From a checkpoint of a small transformer trained on Wikipedia: 6.22M parameters, local attention windows.
Each number is 128 + 24 x the weight over its row's rms, rounded and kept within 0 to 255. Layers, rows and columns count from 0. Numbers have three digits each. The size before them is the row's rms in percent of the matrix's.

# o: layer 9 attention output (transposed), 192x192, rms 0.0908, rows 99-105, columns 0-191
# v: layer 9 attention value, 192x192, rms 0.116, rows 100-106, columns 0-191
o99 107:135146102124146117127144124116096126120126144119127152095141086112144143142049136122068123118184173098113161089164151082150131132130109069113108134111153116170104090138124089096100126096098139120106119157151105170133096100124159121137122081169101137080123108133120168162157126143157139110138134117092094123076154097099136152101106125108111139107094120158116158128109140105152118108099158134102131130158134152145134124132157096114147163136121132123164097141156161137131123112096096147143126153128146145116145127129142121170099092095150077137108112138133137108123100114104135119
v100 101:120163161143152139105151141143158150139131112112121142133103146119101117072128100091149122136116166137124082173114160135119122129094109155140120123093122129110110148072151125126115096132145104133124111096130125151147074107094150145084117112103123111102101131110137178125121135192161115133100136095088155128143132097180115176074085094123142108124154130142145130125085125119108117156176151143139121125145109094100115085148161108092109163074140125122142115117140156126151147160135153147165151099113142093135166164137151134139124099118162130123126153135152133101152125179114122142
o100 108:130143132101130105132130141107151121128136101128090126127114158139130144153165151142133109112093144139134119145110111140104085111154143133163173115158124126112134110121062134146141093116173130109088139097173134099065130194119127114102146136149194128098144109130128111104101119109145156134117130114163165106113123155156092107113144147146121087118140128144183087120138118117125123107170128130174117118132121133108098117151149115106132113113144126129139158097122065095101154171131069117116163092096106113123176153145111158147111142158133125156107107117131164158176124129138096146
v101 085:082127109083175137138143109156136121115114133109169091143150118154136087163125163115140124165131123080123101141112123096117140114110154105098131107119119087125110090130140173154119162134122121060112163122150089165181126106135109110152165068198076118123120139119141137149160112124129134121110125123118132124162107120083093140131141107110130112133141150111152119093151130129149155115114130099117146129156122159123147133155087109137140163091098114136166100115110135147120121100185111116123147167121160142157099152182155102102123108120119086127141139129109127161142104144123100148
o101 101:111167112117107117135130080135136129115165117093130134084122130149121133124071108105137141151139172114153152088101163142161104110101123135081092125156132091188111097147132131118132092087119128114129130131073095154116103104136132095100152098158140103157128110100149158143123116156142104120173128137128123127120097159109097130182141109157102102185090153137117147118143157113130126114135077098146131098149111140111083138179135131136151146122105113148142131121124142137126122092125148153176106181148096102171113135135161113157106139139147156105118162135123144083125103136098106125
v102 103:145153097111124094097121125073092105122116129138153130115108094147146165162147144149135098106116133145103126143167069153110128140115159148131083162156105164151190138135154121110105150169128185124114144089161100096134116124121118134155113169179124094124170158120158135148129157123109146172142140164142147086107127182109127107118144144110123163129169133137131113153112130147149111089125070113135108137112100132108095152113138103134112095108150152113165162141096110160132115127116108137078115129155126135086157128137140136111152135116088158155101111148136114123164147141112114122
o102 103:135128116138137130107144134119123146149096146119157111107131132096156121129122123123100165134121090150158080112101149116151116114133161111130107121125121123163167112138092109148094155166126113138121098139147088106128080066110159097113145087087074130132106127111102084146170108107137115151104124115103147118123153089094129173150084102076103124118128130118145143166134100080117104110150133150139164121060127116140134134126132061108150137113151156084147133163146123102131172130133093125181143131143149106088116126103125117136136151123125122164121116124118110106105144079163114100
v103 098:153104129107128136113122093140165143106170096098120107104083126143128140115102145135144153159142147135186128141142152113113134108125117112120111127097119140168117153133136173126097105101130154105115170130162157152166131138168167161134107094122127109123179125128098169143107106136125137100093137158160115111135114141116120113148123126129153127103116115138164132152084142061151152100171128123102120127096132167147121111108111137148192148152106127146140118119126131158094104115139121149113060165134128165092106080176118138094123170084138122153149128120126075112125130136173146111
o103 110:088161163144141104152138108130118137108171073115144157162118117110136132119125095149142116088130167106178132099170129135125137123105064123128139087146115146123121139115183137181125124140087128148162164105121114164138119140155120152096145130122119130132099113117108154158148119137110124071157159129128154105108129086132123098125149092079108144177126157114129156134126144114107161100089054117108119128126138146146104127122124149142153145165127140121138177129144143063154119130131178127151127150122109093121081112102141110147144143143147111152167146163162131134123119132120099120
v104 098:147114098105149149103130106120130102112142171137141124128073134166155127073107130110133138159122138088110103147165118098133141118135111159097157102146122099082102118106150135150143134163128103082125114177118146101097149123137103146146109097124149104086141165099113101069134106109133110117095145097093123138142157108171153132082134153155165106158113150108133115136115115104148145111112132156178132164065149122106145147130138154147137179115137136103102108081160112139137154093085102119131129103149154108121108127157120103124091127147128114102122124098079125124074145118122132126
o104 106:151114156086137115143138078109102113161135104131157092134110150130099114121161103146099129110124121119134127151162148171149138149100126123131123132163126148129113129111117088130111109133139105140102114119129157140145144150048181161094129193155110132123091144145147094111110132134101158171099071130141142138133147170114126136142143168150133146093107128171107123102172147139141085147119143099117102118130111137156139151128177124116134128122118157166128152143142100167159130196140115134139150099115088149139093139148157154164118129087122097130092118128113139112144074146146106146
v105 101:132161141117141135108105185145164116079143117117136125103125119146105111123108105136168083117138120125109149110130104117123141102120151102141090166096113096105131107132125147143143157139143121172130102151135097104133146164122111118122120118172103086170100114085128123121136108165091128132112142147148135128148104123104157084111121098168114129122145174126098114155129111149160149113092141145141130168147141143110126154113147124134056192064108137123122156078103119138157141188083130130094162146122135164108158146137129168153150116154164134148115132151098143135109094160119108140
o105 111:128138168142140088117124097121114126109168179109146122115110137147116157165137158094119146152135105173132116160121117069092082164119131159147109113160125122121143120128060146152085119134150149148120138118110125134142157120090169138077124074217159121129150099101105118144090141118123148117125124128132098085130125091135133132136103126106126121127122109122104109085125141101137148114175112102149088094135128124151096112136144121146149110097147139128161150125130077096137168134138133170128130100133105167118124107148119114120134119143130146164172130133161161121123091149108169143
v106 111:125118135117132130116102080205163161143109165135138133121143149151148097146113115096151132188097164153141126132139164141150143114159110155158100116139177169125126128116088166134106095124165124134127143099147127116178106105091112108095152158127121122149069131139139184074155144162137122097131135120114116107137139167139052165116126127121152142117118145133144130087128147071106123134135145147116147158097169143144121135125121103145117147176145089122107107122106133087123133095144120103133121103119119087088120107121117133156108125108132158144101109117121135093133116144115094130